Weights of a small transformer language model.
Size: 10 layers, 2 heads of 64, MLP 512 ReLU, vocabulary 657.
Architecture: RMSNorm before each block, rotary positions, biases, untied embeddings, attention and MLP in parallel.
Each number is 200 + 30 x the weight over its row's rms, rounded and kept within 0 to 999. Layers, rows and columns count from 0. The size before them is the row's rms in percent of the matrix's.

# layer 5 MLP down (transposed), 512x128, rms 0.114, rows 61-88, columns 0-127
102,201,167,204,173,168,232,176,177,228,260,172,204,251,200,185,214,192,170,188,207,258,231,214,213,159,178,168,207,188,201,210,208,183,220,203,166,187,175,232,141,209,162,238,199,247,193,191,185,155,241,164,235,208,168,179,182,208,212,200,228,261,161,207,209,168,201,245,232,218,174,218,219,151,159,162,205,199,202,227,281,203,202,239,151,230,228,187,255,188,190,237,175,221,266,259,214,203,170,260,235,173,182,189,230,223,240,260,202,171,205,179,186,250,185,233,171,196,234,201,179,212,226,178,145,206,220,168,207
101,157,264,253,224,139,227,214,166,226,203,205,221,190,201,214,193,249,203,214,223,209,234,178,205,215,141,229,208,151,234,197,181,175,250,210,244,261,150,203,199,227,173,249,182,194,189,142,204,216,198,151,219,260,156,177,206,275,199,189,179,220,194,179,237,242,219,235,262,199,192,204,222,228,192,170,165,199,227,207,218,196,177,195,212,224,203,172,201,174,237,208,191,181,195,193,155,217,194,157,231,257,188,170,159,219,224,235,183,241,222,181,228,137,235,179,167,180,162,198,217,186,167,212,206,175,148,194,160
085,196,186,236,190,214,206,168,190,159,168,238,231,270,200,219,211,175,117,218,211,218,204,163,174,175,229,211,192,178,180,237,204,158,180,172,169,193,216,188,195,189,215,149,195,174,221,257,158,242,210,152,199,174,173,160,192,195,235,182,184,227,176,241,195,181,169,149,215,208,219,222,190,178,236,156,177,206,257,227,165,261,170,248,178,187,205,167,218,209,172,212,181,196,195,173,221,201,188,255,231,151,216,214,210,224,254,174,164,173,216,165,158,233,245,225,216,203,209,215,220,195,295,209,189,211,193,133,227
113,188,178,156,235,231,170,212,238,171,241,149,168,157,147,221,183,229,214,203,160,195,237,209,204,244,243,179,231,191,143,142,155,224,245,214,221,191,160,241,229,207,159,245,203,204,250,176,227,193,223,238,242,160,226,217,232,175,225,215,209,239,212,209,201,232,196,204,201,196,194,214,248,181,165,158,152,194,184,222,183,199,206,198,157,222,187,204,273,144,196,160,205,173,177,245,244,160,157,210,208,229,213,238,254,214,169,211,186,233,220,181,209,180,202,211,224,227,176,205,238,203,214,165,178,275,210,182,178
093,201,217,221,182,171,180,199,194,195,202,189,198,194,235,157,183,109,191,182,196,190,214,142,233,248,189,183,213,169,229,179,222,194,196,167,180,218,193,191,187,184,192,249,164,217,213,169,219,169,194,212,155,208,214,193,130,197,178,179,235,214,187,180,220,211,158,200,213,198,188,218,254,183,243,300,193,168,222,183,230,172,176,219,206,210,173,243,327,232,228,232,149,183,173,200,177,237,181,180,215,192,166,181,236,180,185,256,191,221,173,173,224,149,201,199,215,173,215,188,206,181,177,228,244,231,189,153,216
098,187,214,230,246,156,258,158,199,221,175,204,184,118,162,199,227,199,178,242,225,221,250,198,241,239,241,141,207,209,214,187,220,209,163,218,173,209,218,209,181,235,215,206,195,235,223,182,258,198,188,229,192,207,192,217,193,186,218,212,230,213,175,206,206,168,154,174,221,129,230,186,214,169,198,211,128,187,226,195,207,190,189,172,239,236,184,209,192,221,224,195,152,199,110,190,215,196,205,154,188,244,145,200,209,218,254,157,152,183,190,167,218,262,185,230,264,194,165,175,197,202,203,217,213,175,245,198,172
100,238,201,216,192,165,193,240,189,196,137,187,199,263,251,175,213,175,177,221,205,217,199,177,214,179,197,186,232,178,203,184,213,162,223,156,206,201,216,209,203,208,216,204,187,157,216,257,236,183,155,131,182,212,156,221,181,208,159,195,190,263,202,222,213,182,207,221,202,243,167,126,240,169,176,168,210,228,207,196,226,206,196,165,227,145,204,233,201,190,185,191,141,179,219,231,225,211,165,158,233,183,157,249,237,181,161,222,178,294,205,231,213,223,183,211,214,255,201,207,257,139,221,202,179,179,159,169,212
111,187,208,249,207,226,215,133,245,155,245,176,199,211,230,181,187,215,157,191,179,187,192,214,167,211,200,226,212,181,214,221,226,154,212,212,160,214,166,180,157,218,229,178,245,194,246,165,210,207,235,190,217,238,193,208,204,208,162,236,188,237,148,169,183,172,190,147,220,213,196,129,169,245,187,237,215,205,244,166,230,199,210,128,204,225,206,155,167,250,205,246,164,185,192,180,136,210,187,196,169,214,227,240,243,163,196,118,166,195,168,227,161,186,210,226,143,187,230,180,157,179,195,180,193,232,212,217,198
105,201,189,262,153,166,206,209,187,229,162,245,197,198,201,172,192,185,272,221,203,196,251,216,212,233,137,182,202,186,251,194,254,170,201,230,129,203,226,268,208,182,221,173,167,224,197,219,229,213,219,219,161,162,233,195,162,162,180,182,222,169,199,223,216,152,186,227,156,156,159,227,221,210,169,222,245,237,149,189,227,184,192,225,179,223,237,230,186,172,141,202,211,183,219,184,230,171,168,171,155,164,251,172,190,202,199,171,248,150,169,196,214,211,215,231,187,193,190,203,175,185,148,161,188,208,162,231,182
099,197,188,151,178,148,193,236,179,199,207,184,232,236,206,192,137,194,170,231,190,261,237,202,212,174,189,160,164,142,258,148,189,156,216,193,219,155,171,214,186,180,209,212,183,226,210,231,193,254,196,185,198,210,255,164,202,132,231,175,219,192,152,168,206,168,179,235,227,188,143,226,174,167,185,184,180,184,205,215,255,226,187,223,182,176,188,170,207,195,154,214,186,195,215,186,205,173,174,209,248,152,206,203,226,200,191,241,226,201,215,167,256,245,219,221,243,199,245,173,219,141,227,217,218,262,157,228,238
099,176,150,238,215,248,268,229,163,217,186,239,222,175,180,163,247,251,156,184,163,195,218,240,208,230,189,240,218,223,134,236,193,216,219,181,209,164,197,191,227,200,224,232,175,239,147,205,190,234,205,224,220,174,209,170,169,170,225,171,210,182,197,206,195,176,212,243,189,161,192,209,210,221,179,187,229,212,259,194,261,209,199,137,194,255,161,203,195,210,244,210,220,155,161,188,224,165,212,225,237,185,142,178,248,214,169,226,161,189,188,163,262,190,229,177,220,218,190,187,176,141,185,203,243,210,168,152,191
106,198,192,205,189,174,201,221,195,181,201,156,150,214,235,184,185,194,252,181,178,173,135,157,146,231,215,223,235,221,155,186,221,215,196,201,226,260,167,176,214,202,190,239,216,201,228,204,199,176,213,206,193,163,189,256,204,172,219,167,172,165,211,231,139,181,253,180,174,202,211,285,229,220,223,223,180,157,225,221,179,185,172,234,179,157,208,160,226,220,240,253,182,245,195,152,189,203,177,181,197,235,259,171,164,212,159,220,188,194,217,246,143,235,233,223,226,174,231,218,237,247,233,201,239,172,181,171,225
102,232,163,195,239,206,205,129,204,172,192,232,185,249,177,215,183,167,227,201,238,162,180,179,203,191,192,228,137,194,211,164,210,180,187,163,222,210,200,217,236,194,164,234,183,173,208,222,191,244,235,200,225,213,176,199,238,274,153,226,195,183,212,224,227,161,149,167,181,221,157,209,169,215,202,225,183,241,223,233,151,150,167,214,205,208,231,192,127,192,165,173,175,255,207,200,200,191,237,160,139,222,160,207,192,169,205,262,202,232,138,230,198,205,217,213,232,169,229,226,182,200,209,239,187,248,183,265,184
095,220,177,193,192,221,244,181,193,196,271,203,197,242,208,199,138,196,228,171,178,193,187,209,159,170,162,200,202,210,180,187,197,152,191,191,214,220,193,178,187,199,174,183,196,189,246,227,186,240,244,177,189,237,224,239,202,212,243,229,256,142,210,174,231,205,204,185,204,250,176,207,213,186,232,192,203,227,171,237,235,259,229,200,230,160,217,237,239,178,230,220,187,143,265,283,222,217,223,158,186,173,188,142,193,220,213,167,249,176,195,236,175,199,232,196,180,185,258,225,167,221,174,177,175,150,272,219,200
101,192,226,196,216,216,192,126,162,230,158,189,193,191,186,202,231,202,200,214,180,189,202,196,240,253,185,191,168,217,165,193,212,197,218,232,168,240,185,244,207,164,184,175,206,223,168,196,145,167,186,180,163,183,255,208,225,186,260,251,186,211,202,193,210,188,187,226,255,194,169,142,178,187,224,158,197,154,224,163,166,183,213,161,170,224,215,261,257,204,258,207,161,237,171,126,225,208,237,192,233,224,215,271,212,196,217,228,183,207,142,179,183,221,243,181,240,223,203,193,242,229,223,151,162,208,166,190,199
098,198,234,231,229,143,170,191,254,188,200,211,179,185,205,221,221,192,177,242,193,174,133,231,213,163,245,226,202,181,220,246,181,183,190,196,190,228,145,204,204,240,205,159,207,206,187,217,188,222,203,215,186,156,228,234,182,182,243,176,202,142,220,192,195,174,157,187,228,205,194,217,206,187,223,213,160,174,179,292,181,246,188,205,191,164,213,151,144,187,145,199,247,170,134,191,178,193,185,191,194,235,220,217,250,215,212,152,212,157,198,215,155,192,206,137,178,248,202,215,121,147,204,220,189,189,177,187,234
102,203,195,202,231,244,183,178,199,180,197,214,188,154,260,171,268,251,209,176,173,188,196,215,241,238,216,196,220,203,186,155,216,165,175,183,214,177,187,231,222,211,178,165,203,190,180,194,182,214,251,234,156,192,165,176,253,250,248,152,187,197,237,187,208,167,119,242,181,201,198,208,247,204,213,188,166,179,229,177,157,214,170,177,160,171,157,220,166,171,278,229,199,195,225,212,232,206,242,206,168,183,154,251,191,196,170,157,193,192,190,220,195,213,155,252,214,191,230,212,150,153,175,238,202,231,226,249,212
104,241,242,166,180,203,199,191,237,238,218,198,214,255,137,202,235,160,209,173,189,182,214,178,216,155,194,210,187,177,145,238,208,157,173,216,181,227,206,200,193,197,204,223,209,211,173,168,196,189,170,233,199,193,156,191,184,268,233,198,240,184,244,209,202,186,223,187,232,182,246,231,149,235,265,255,219,206,202,209,184,167,210,155,238,177,204,177,192,215,238,221,189,246,197,195,206,240,180,216,173,257,257,216,183,194,222,226,121,175,222,182,182,228,139,153,278,227,165,196,164,212,160,194,226,170,212,214,185
119,185,201,219,199,150,189,225,260,223,222,221,222,200,154,190,166,186,185,255,125,212,240,195,185,251,227,189,172,187,184,168,197,201,185,216,160,195,181,215,152,143,246,155,214,198,181,215,210,153,199,186,274,236,190,215,254,249,211,231,178,184,221,215,264,174,247,204,160,221,208,222,202,144,172,185,177,182,184,190,226,191,178,226,164,185,246,268,162,238,228,189,204,177,174,233,189,190,237,227,181,236,184,194,205,160,214,181,205,154,188,193,161,162,181,242,228,199,188,200,210,222,245,223,188,134,187,165,200
099,241,225,188,158,165,207,237,159,172,194,275,167,181,180,289,217,185,192,191,154,190,216,208,211,222,169,242,204,188,188,186,256,207,211,235,221,182,241,197,259,210,196,266,221,200,130,189,229,212,201,155,178,232,219,247,203,183,212,161,156,194,175,195,199,240,176,206,187,206,196,218,154,188,199,225,234,230,173,177,198,216,170,234,169,169,171,165,254,173,214,250,225,172,222,230,183,206,185,179,159,143,187,216,183,146,229,203,170,223,257,166,196,243,202,216,168,170,195,184,241,172,235,190,235,213,195,236,194
096,225,154,232,187,205,182,229,241,197,196,208,165,179,154,169,205,176,224,195,174,219,231,183,175,169,270,170,241,159,223,229,227,198,218,201,193,171,171,171,210,183,210,244,204,223,182,192,189,204,199,158,240,201,171,146,179,153,184,238,158,173,229,155,164,210,159,205,234,188,196,210,244,211,144,227,170,221,228,198,212,203,136,214,207,204,182,173,195,206,157,197,198,186,207,170,175,199,157,192,135,194,182,239,161,211,193,163,223,174,234,201,251,192,194,179,274,292,207,179,205,140,239,257,186,218,237,198,228
105,183,259,174,183,205,222,160,230,175,234,184,184,168,226,132,198,214,195,235,205,221,159,198,160,158,210,242,154,201,239,219,209,193,168,233,184,212,183,168,202,203,194,193,196,189,210,178,185,229,217,248,181,200,151,159,274,207,212,168,211,252,189,184,215,190,278,172,225,210,214,237,160,212,204,198,203,169,242,152,204,221,225,193,234,170,242,201,131,239,215,225,240,172,161,185,149,266,223,197,202,237,191,215,167,171,245,188,188,197,191,165,176,226,132,193,263,169,195,213,240,180,187,213,169,192,186,164,193
087,168,220,156,201,109,236,184,240,249,222,239,189,174,209,166,280,186,189,205,220,200,174,202,177,220,199,199,194,186,141,202,256,224,184,204,192,216,193,186,201,246,162,252,168,211,231,135,192,215,204,202,221,219,259,264,230,211,243,268,191,191,267,169,222,196,210,201,214,176,175,188,178,204,211,204,189,184,152,200,146,230,182,219,201,252,212,222,140,209,191,219,208,176,215,179,216,182,189,218,182,234,209,196,164,178,213,192,183,209,228,183,212,145,199,201,168,239,138,215,178,255,189,155,200,204,177,167,171
093,165,181,218,262,173,236,224,239,198,218,229,208,160,202,177,195,133,245,219,217,179,209,232,181,209,232,210,182,226,200,176,175,147,181,179,193,214,244,186,231,236,147,219,193,237,230,181,238,219,197,250,245,240,245,205,190,233,234,222,220,205,170,180,251,196,198,180,218,183,166,214,245,200,243,228,238,211,230,145,179,194,270,219,220,227,190,195,140,190,225,191,177,172,166,204,216,185,203,190,240,202,187,147,201,235,218,236,242,199,234,172,240,252,134,182,248,162,176,187,215,194,259,167,190,174,208,196,168
112,191,144,202,179,225,233,255,216,182,165,192,178,243,260,142,214,155,172,174,207,192,229,191,202,152,233,162,223,207,105,249,214,206,220,184,163,151,206,177,222,166,228,202,240,193,233,207,203,199,211,215,230,207,194,196,227,190,219,234,217,238,205,231,221,194,145,221,222,172,218,189,157,172,168,192,240,230,192,209,140,155,249,199,204,194,189,167,107,171,113,226,199,224,186,177,185,204,228,202,192,174,164,152,189,211,216,215,190,213,176,250,238,212,191,185,220,218,211,195,200,186,205,187,156,183,186,180,161
101,237,223,204,164,229,188,251,205,235,208,195,154,198,229,206,169,218,215,169,163,234,198,224,173,181,186,195,230,233,209,196,197,166,212,220,149,170,217,176,178,222,260,160,189,219,213,213,187,203,203,178,192,162,173,242,167,135,231,216,232,201,165,218,184,203,178,197,180,189,191,202,186,205,134,184,208,198,277,220,254,134,257,172,184,205,230,167,203,254,214,204,181,203,171,155,176,179,170,194,230,213,208,239,152,166,177,153,162,237,200,209,169,214,273,219,258,226,150,152,215,146,184,221,199,204,221,157,184
091,137,178,211,211,212,197,192,184,174,204,174,154,198,218,231,187,191,177,209,220,180,198,158,192,160,195,206,240,167,249,256,163,175,179,191,216,188,242,155,219,205,142,180,175,208,182,167,246,195,268,185,222,200,167,219,231,157,228,204,218,201,131,210,197,205,201,147,204,263,204,233,199,149,215,176,204,161,166,176,157,186,207,223,159,142,206,205,162,212,210,224,218,171,197,216,216,214,125,215,234,173,122,132,192,200,183,217,224,160,213,211,165,186,246,229,212,163,237,202,220,203,149,186,208,158,226,211,213
092,204,257,183,146,166,158,199,222,229,189,248,219,214,210,203,234,145,226,194,220,163,224,220,186,193,159,229,206,207,227,138,222,220,241,188,138,208,221,173,210,199,134,203,213,153,176,195,199,196,188,224,192,224,203,201,195,166,185,186,217,234,222,156,204,189,173,247,233,222,160,198,237,226,228,157,227,240,232,153,213,227,197,165,142,209,197,203,153,190,165,241,208,182,224,151,236,163,193,180,256,186,216,227,157,190,211,172,170,205,217,229,182,225,146,256,160,197,127,191,220,202,209,178,196,189,247,263,202
# layer 5 MLP up, 512x128, rms 0.219, rows 62-88, columns 0-127
096,232,209,194,247,200,239,217,195,207,254,180,151,222,214,175,174,198,190,235,172,205,151,206,149,197,229,155,214,256,172,181,209,262,183,192,217,196,195,203,228,202,304,182,188,250,198,208,158,234,198,175,246,224,282,218,210,199,177,165,235,221,221,182,178,204,252,171,184,148,228,220,190,192,227,224,203,181,219,181,258,234,182,202,181,205,224,186,236,189,222,190,149,225,111,194,200,196,177,243,181,198,204,196,179,186,198,212,206,209,214,218,268,211,248,255,215,226,241,184,172,207,173,207,236,191,226,215,192
096,198,167,212,252,158,188,161,191,152,218,191,219,241,199,216,259,198,210,238,208,239,178,167,214,210,195,243,160,146,193,146,203,213,203,185,225,237,204,205,200,171,131,218,194,217,152,166,182,188,202,187,191,206,188,167,154,164,231,160,150,199,170,185,191,219,227,204,161,165,229,221,176,211,214,171,234,238,173,253,195,206,167,197,180,174,221,203,150,182,193,214,227,207,189,211,137,218,242,227,173,252,224,223,204,155,158,250,235,220,174,163,253,186,252,219,220,179,216,300,216,230,209,191,199,221,200,206,232
102,232,162,220,165,183,223,198,167,174,172,210,197,267,239,185,235,239,183,227,248,195,148,200,222,230,219,243,205,233,228,191,236,116,156,158,208,236,230,170,188,197,207,158,204,180,177,237,180,214,207,162,202,279,211,209,202,216,182,230,246,195,214,193,230,194,255,160,173,177,211,181,176,193,230,237,235,170,229,191,212,144,209,176,193,175,199,180,171,223,161,258,220,217,176,182,198,198,236,147,179,197,160,187,140,214,203,182,239,203,167,209,175,196,191,212,181,193,200,225,170,194,211,288,241,148,207,193,221
095,170,214,167,232,176,180,143,201,163,226,191,182,227,196,191,219,112,197,179,222,163,145,204,159,199,200,220,198,230,128,171,190,212,218,182,199,193,248,190,223,225,147,235,214,246,194,218,156,239,189,166,189,162,171,241,202,229,180,185,206,176,208,209,211,207,161,192,177,207,215,206,210,213,143,245,247,220,176,143,176,162,222,174,253,200,152,224,195,208,258,201,167,179,147,213,176,222,165,190,171,283,195,174,202,198,183,229,197,205,148,191,211,199,175,176,213,207,251,166,189,177,221,181,178,182,224,208,127
106,184,187,155,237,210,176,201,190,216,224,249,199,216,204,182,178,179,217,175,195,187,218,184,230,189,191,190,146,238,192,210,192,178,161,173,229,159,214,220,260,158,233,271,199,244,242,224,236,172,202,206,227,202,195,228,139,222,221,211,194,172,202,211,212,129,265,223,235,192,140,230,199,243,219,198,214,218,239,174,198,239,184,213,180,245,145,163,183,231,195,261,184,245,226,229,214,170,169,193,209,199,245,227,207,274,206,212,199,206,219,133,243,206,203,225,181,156,235,226,206,220,174,130,219,189,202,213,207
099,175,171,184,193,241,213,163,183,180,211,172,185,186,174,195,202,205,200,144,169,179,160,194,173,224,171,194,244,213,187,184,216,196,226,176,213,164,196,217,192,218,163,230,192,216,143,185,206,160,237,268,199,164,205,194,193,204,233,227,228,210,196,164,198,185,260,194,199,145,177,201,188,223,172,237,153,210,244,252,236,158,234,234,225,207,160,172,192,293,209,220,252,179,167,185,194,185,222,179,171,181,171,143,210,206,217,157,202,92,217,151,170,158,222,202,179,139,174,188,201,183,202,212,219,167,218,231,208
103,186,176,243,189,207,160,240,173,217,200,209,172,214,162,189,180,224,230,196,197,215,153,258,229,240,189,213,197,182,214,172,231,206,190,199,238,232,211,244,250,216,214,181,183,153,254,186,194,227,176,147,214,157,225,208,215,138,176,179,207,185,239,262,208,217,185,200,204,183,274,227,164,162,235,155,177,249,215,251,195,146,160,239,205,179,194,185,211,213,207,144,227,189,240,262,183,188,175,193,198,237,165,155,218,186,169,170,240,194,174,185,174,256,206,176,214,177,197,219,192,218,220,258,223,253,197,185,248
097,186,197,201,278,231,222,169,283,186,240,141,199,157,185,186,195,225,189,204,190,166,197,179,194,230,231,265,233,186,196,250,164,186,174,165,249,205,168,228,191,182,220,184,155,160,183,189,243,212,192,198,213,213,171,143,249,237,239,204,210,148,196,170,192,226,209,160,259,205,217,169,159,195,175,223,181,140,229,239,188,174,200,188,143,207,179,172,224,240,214,163,183,192,201,194,178,211,242,197,187,185,249,253,190,137,197,175,188,170,206,177,246,190,161,212,197,183,202,194,179,226,182,243,200,175,231,180,239
110,212,149,223,215,158,165,194,145,175,191,255,213,214,202,213,202,223,152,175,178,238,152,251,184,219,159,172,245,213,201,268,153,193,219,173,222,211,216,193,179,204,248,210,179,204,143,219,203,224,180,162,263,142,196,172,178,204,176,227,163,183,183,263,222,209,188,211,169,169,225,224,200,178,176,199,192,116,240,224,201,214,206,208,173,234,203,207,163,219,219,194,233,204,224,195,176,181,236,214,212,213,257,190,178,145,140,242,209,169,206,232,198,181,165,169,185,232,190,178,248,131,190,214,206,222,199,154,209
104,189,161,169,223,227,210,183,229,186,249,169,154,170,201,214,214,156,232,209,201,194,167,182,237,192,218,153,171,129,154,228,134,263,239,167,211,177,247,196,223,189,158,199,223,216,226,223,218,164,207,203,213,212,209,219,172,228,229,138,220,120,283,247,215,173,200,203,227,247,187,172,204,182,210,199,199,196,186,191,202,204,198,245,211,201,195,185,286,227,172,218,213,237,214,158,178,166,156,199,188,195,215,204,216,184,176,143,206,171,235,214,208,197,237,208,204,214,214,194,191,196,256,175,261,211,235,182,180
096,204,174,220,236,140,159,165,187,264,226,200,203,181,195,211,216,189,193,207,229,187,201,180,262,181,198,193,266,226,204,165,167,175,202,225,219,191,205,247,199,224,143,198,202,204,162,165,202,163,195,158,215,213,182,149,188,145,227,179,210,184,192,128,226,246,191,175,241,155,173,174,201,180,210,228,200,188,190,187,163,206,173,140,186,218,169,248,173,191,263,180,228,201,229,219,236,238,242,196,180,221,196,167,206,133,221,172,178,204,208,194,193,157,159,169,222,179,156,202,175,271,203,216,168,218,219,277,204
095,206,237,197,206,190,201,208,238,202,165,222,172,196,223,149,195,204,184,206,181,204,217,208,230,184,170,205,291,179,247,204,164,255,246,220,192,231,159,234,172,162,200,215,207,167,165,171,187,160,148,211,183,217,232,219,167,171,237,153,184,254,137,219,225,206,195,189,206,238,239,210,212,207,152,214,234,191,214,151,224,248,173,120,149,246,192,163,206,247,180,193,202,170,188,219,201,168,193,225,235,229,172,201,177,246,238,197,227,212,210,119,194,173,197,153,149,175,189,201,179,167,186,187,201,185,195,221,221
107,169,188,143,159,162,185,225,207,165,166,230,183,175,185,200,199,214,214,213,226,244,193,169,228,238,174,234,193,197,189,232,221,195,195,173,237,176,173,173,242,210,229,244,243,178,180,138,192,166,256,202,190,163,208,143,208,218,202,201,216,293,212,194,234,182,169,244,235,193,235,209,245,188,214,208,271,195,204,194,135,112,180,190,171,201,148,195,193,177,189,158,222,220,209,167,191,173,237,212,195,192,196,198,187,208,235,214,179,251,140,151,193,213,223,196,233,201,174,199,247,181,211,225,264,199,186,193,199
104,196,178,250,162,191,215,243,173,215,214,257,196,142,202,183,190,205,226,229,211,202,198,190,174,255,147,235,262,171,211,201,195,224,189,215,232,140,132,226,170,230,189,241,239,208,234,184,214,197,215,166,218,226,127,238,228,241,188,176,129,172,147,239,188,186,186,175,179,206,252,208,243,201,173,190,186,219,175,246,180,261,229,229,206,201,193,174,185,198,207,203,160,217,201,227,196,151,225,206,213,202,196,176,258,188,202,199,194,216,196,160,175,166,201,148,194,170,179,188,187,234,151,210,198,217,208,282,192
094,196,200,196,132,241,214,198,196,183,98,195,175,252,213,175,214,175,192,162,152,211,217,195,164,224,215,176,186,234,185,220,167,177,183,196,212,166,195,188,187,205,217,273,195,190,194,188,230,229,188,226,185,175,225,259,261,189,180,215,192,251,197,220,265,204,221,207,234,191,162,155,214,192,173,172,175,189,221,106,228,165,185,213,192,224,142,196,179,245,173,212,186,227,177,225,237,228,169,241,239,185,209,214,227,140,238,213,223,227,218,169,231,160,180,186,187,190,208,200,225,236,175,219,257,222,193,225,183
096,185,223,160,188,166,165,147,249,231,158,228,187,246,153,173,154,203,227,159,236,176,193,154,150,242,183,222,193,181,274,241,180,234,242,226,180,214,184,204,178,192,185,201,249,178,232,210,176,206,194,233,193,185,189,198,206,186,159,247,216,205,190,209,192,198,220,139,158,151,233,210,178,210,186,203,198,196,184,248,188,203,175,188,157,190,226,153,244,242,208,219,151,200,135,198,200,147,227,230,225,168,191,181,174,162,146,203,243,196,198,204,240,210,205,206,235,236,168,213,204,152,184,192,139,204,207,138,191
100,220,103,199,189,237,202,130,210,190,169,194,223,139,223,230,232,175,168,221,188,193,183,187,247,216,167,200,212,165,250,185,198,235,236,246,229,140,194,215,208,223,210,204,195,225,222,211,198,248,187,190,182,244,186,244,177,196,202,199,131,172,170,196,198,225,157,178,217,235,226,164,226,165,185,176,206,216,238,200,270,193,196,223,175,212,200,200,216,215,165,208,209,166,195,199,221,242,243,194,209,188,213,183,221,196,129,187,221,194,217,232,219,282,219,213,195,141,203,195,248,226,177,240,223,233,256,192,160
102,203,178,211,213,193,234,197,201,191,169,159,136,175,220,219,261,173,162,216,258,168,221,189,212,181,190,168,175,211,134,214,242,181,181,149,228,208,195,164,187,118,169,182,226,186,236,171,194,252,175,177,217,208,244,172,184,155,194,181,195,190,183,217,186,188,151,214,219,177,207,136,188,229,133,188,140,212,267,251,164,201,233,240,192,172,218,248,275,213,201,171,226,170,157,192,233,202,193,178,178,154,204,211,204,210,200,203,228,219,182,183,204,213,212,202,146,205,152,210,202,199,193,200,187,221,187,244,157
110,223,168,217,227,198,210,231,214,170,147,214,219,212,229,199,231,241,197,205,220,275,161,191,209,163,207,213,200,177,226,155,175,226,221,186,156,207,184,172,216,136,198,207,206,213,199,234,219,170,210,208,217,171,224,214,188,222,240,207,128,233,183,213,182,150,193,201,232,208,201,197,197,184,184,177,195,249,211,204,184,145,230,133,184,167,217,248,187,203,192,247,157,268,223,169,218,178,134,266,155,199,222,167,225,200,225,220,203,206,201,216,249,173,177,148,240,218,177,261,166,258,177,175,187,205,236,178,241
095,241,190,210,171,175,170,212,154,144,170,235,235,147,189,200,217,225,216,185,206,249,150,195,168,206,213,251,196,195,210,174,179,258,223,170,243,207,197,154,189,155,228,237,258,218,182,238,232,181,154,210,154,188,218,190,240,169,195,159,159,186,214,238,196,220,228,241,183,195,214,197,140,164,243,162,247,223,224,198,199,234,179,202,220,128,213,195,211,223,236,192,239,196,161,168,232,236,160,223,204,224,183,171,185,220,158,158,182,235,183,219,252,208,226,240,197,208,224,143,213,209,192,153,186,194,184,152,183
107,189,175,177,178,209,154,179,175,216,209,201,228,242,214,255,245,149,223,213,212,205,234,176,199,232,247,194,221,225,179,206,226,175,169,178,260,213,201,197,205,190,220,168,213,174,181,265,209,191,171,166,207,191,210,157,238,223,171,196,240,206,173,180,198,177,119,191,201,220,210,166,220,130,223,203,206,201,191,181,183,283,181,124,193,176,171,172,258,259,187,221,156,203,197,243,237,198,126,192,196,276,213,213,204,205,236,185,148,182,212,175,170,193,203,218,203,199,211,157,230,179,171,199,172,208,215,240,184
095,168,214,151,255,251,235,181,183,217,165,189,173,211,228,145,206,209,206,201,193,235,147,208,194,180,226,205,166,172,213,197,135,195,263,193,218,159,184,191,164,216,222,178,172,172,195,241,202,196,223,174,136,162,223,191,166,167,131,159,232,193,146,198,154,230,176,190,178,117,210,188,204,198,194,187,219,190,210,228,138,235,181,188,166,225,187,192,202,208,215,207,172,197,182,182,197,209,191,149,165,205,173,186,190,193,216,177,257,196,220,148,219,183,166,205,200,231,235,178,202,197,260,189,200,134,153,187,264
101,181,143,178,204,175,185,167,241,177,210,209,202,164,201,252,183,166,241,225,217,277,168,192,197,235,173,211,181,204,209,179,216,213,215,190,179,208,225,180,196,248,211,218,190,194,228,261,202,183,158,241,198,147,208,207,251,197,255,210,238,253,202,225,214,132,216,153,174,206,201,207,251,239,196,171,212,153,208,206,176,191,145,172,205,225,186,176,244,194,233,216,243,195,233,224,226,198,201,235,236,201,240,156,233,216,148,193,178,199,183,156,210,236,183,209,232,170,153,164,199,170,147,149,263,202,228,178,235
101,180,199,210,237,161,193,166,189,191,170,213,240,194,184,181,221,219,169,181,183,174,156,226,229,251,229,195,160,157,203,164,140,226,222,183,203,206,234,213,197,200,201,253,144,198,183,143,214,263,223,223,213,167,203,217,167,229,193,164,191,169,157,164,216,192,160,183,189,180,175,242,182,109,236,239,214,212,197,153,178,189,177,154,188,201,171,209,277,203,204,196,136,179,225,159,216,166,266,204,227,219,214,180,203,179,227,186,214,174,218,238,175,143,203,219,222,193,168,175,190,236,196,170,254,228,222,160,208
102,201,240,187,214,154,209,193,229,165,203,217,214,191,186,155,182,207,190,231,204,229,245,191,177,261,179,216,126,218,176,188,183,216,209,144,224,166,176,245,201,204,139,194,171,120,196,250,127,195,197,185,299,189,203,201,178,223,154,179,141,213,209,217,193,217,207,246,214,188,219,227,170,190,214,158,183,178,171,170,190,199,244,198,207,199,178,158,167,215,227,206,169,221,200,229,196,212,218,173,174,202,216,157,212,163,213,202,206,206,196,250,262,164,232,185,158,251,196,164,182,176,260,213,224,237,202,217,193
111,168,198,206,172,216,213,157,157,185,186,252,241,176,171,209,189,212,279,263,205,205,177,177,214,234,187,149,188,250,219,165,216,142,212,174,228,210,228,220,176,216,197,166,205,234,161,233,204,207,159,190,190,251,245,224,191,171,248,208,227,198,145,173,175,209,237,228,223,205,194,231,199,185,202,187,149,217,230,121,193,188,192,233,199,192,143,205,233,183,203,191,236,165,189,187,184,224,215,161,182,244,209,283,224,231,194,170,201,212,157,257,182,218,180,172,175,201,204,171,179,238,255,221,218,219,208,241,237
098,184,184,214,338,202,171,218,235,224,171,215,203,232,236,152,188,213,169,193,182,187,187,185,211,203,201,215,207,203,189,218,209,153,224,221,234,172,159,184,140,216,197,216,213,240,195,184,162,159,198,188,172,172,218,206,223,179,152,232,238,227,220,212,177,217,203,197,185,158,152,224,161,194,207,236,177,226,232,222,163,186,194,167,194,201,177,216,221,211,200,191,164,150,211,182,129,205,237,237,174,188,197,196,268,151,241,174,187,220,277,194,261,192,184,183,178,196,188,216,178,156,246,235,233,171,232,218,209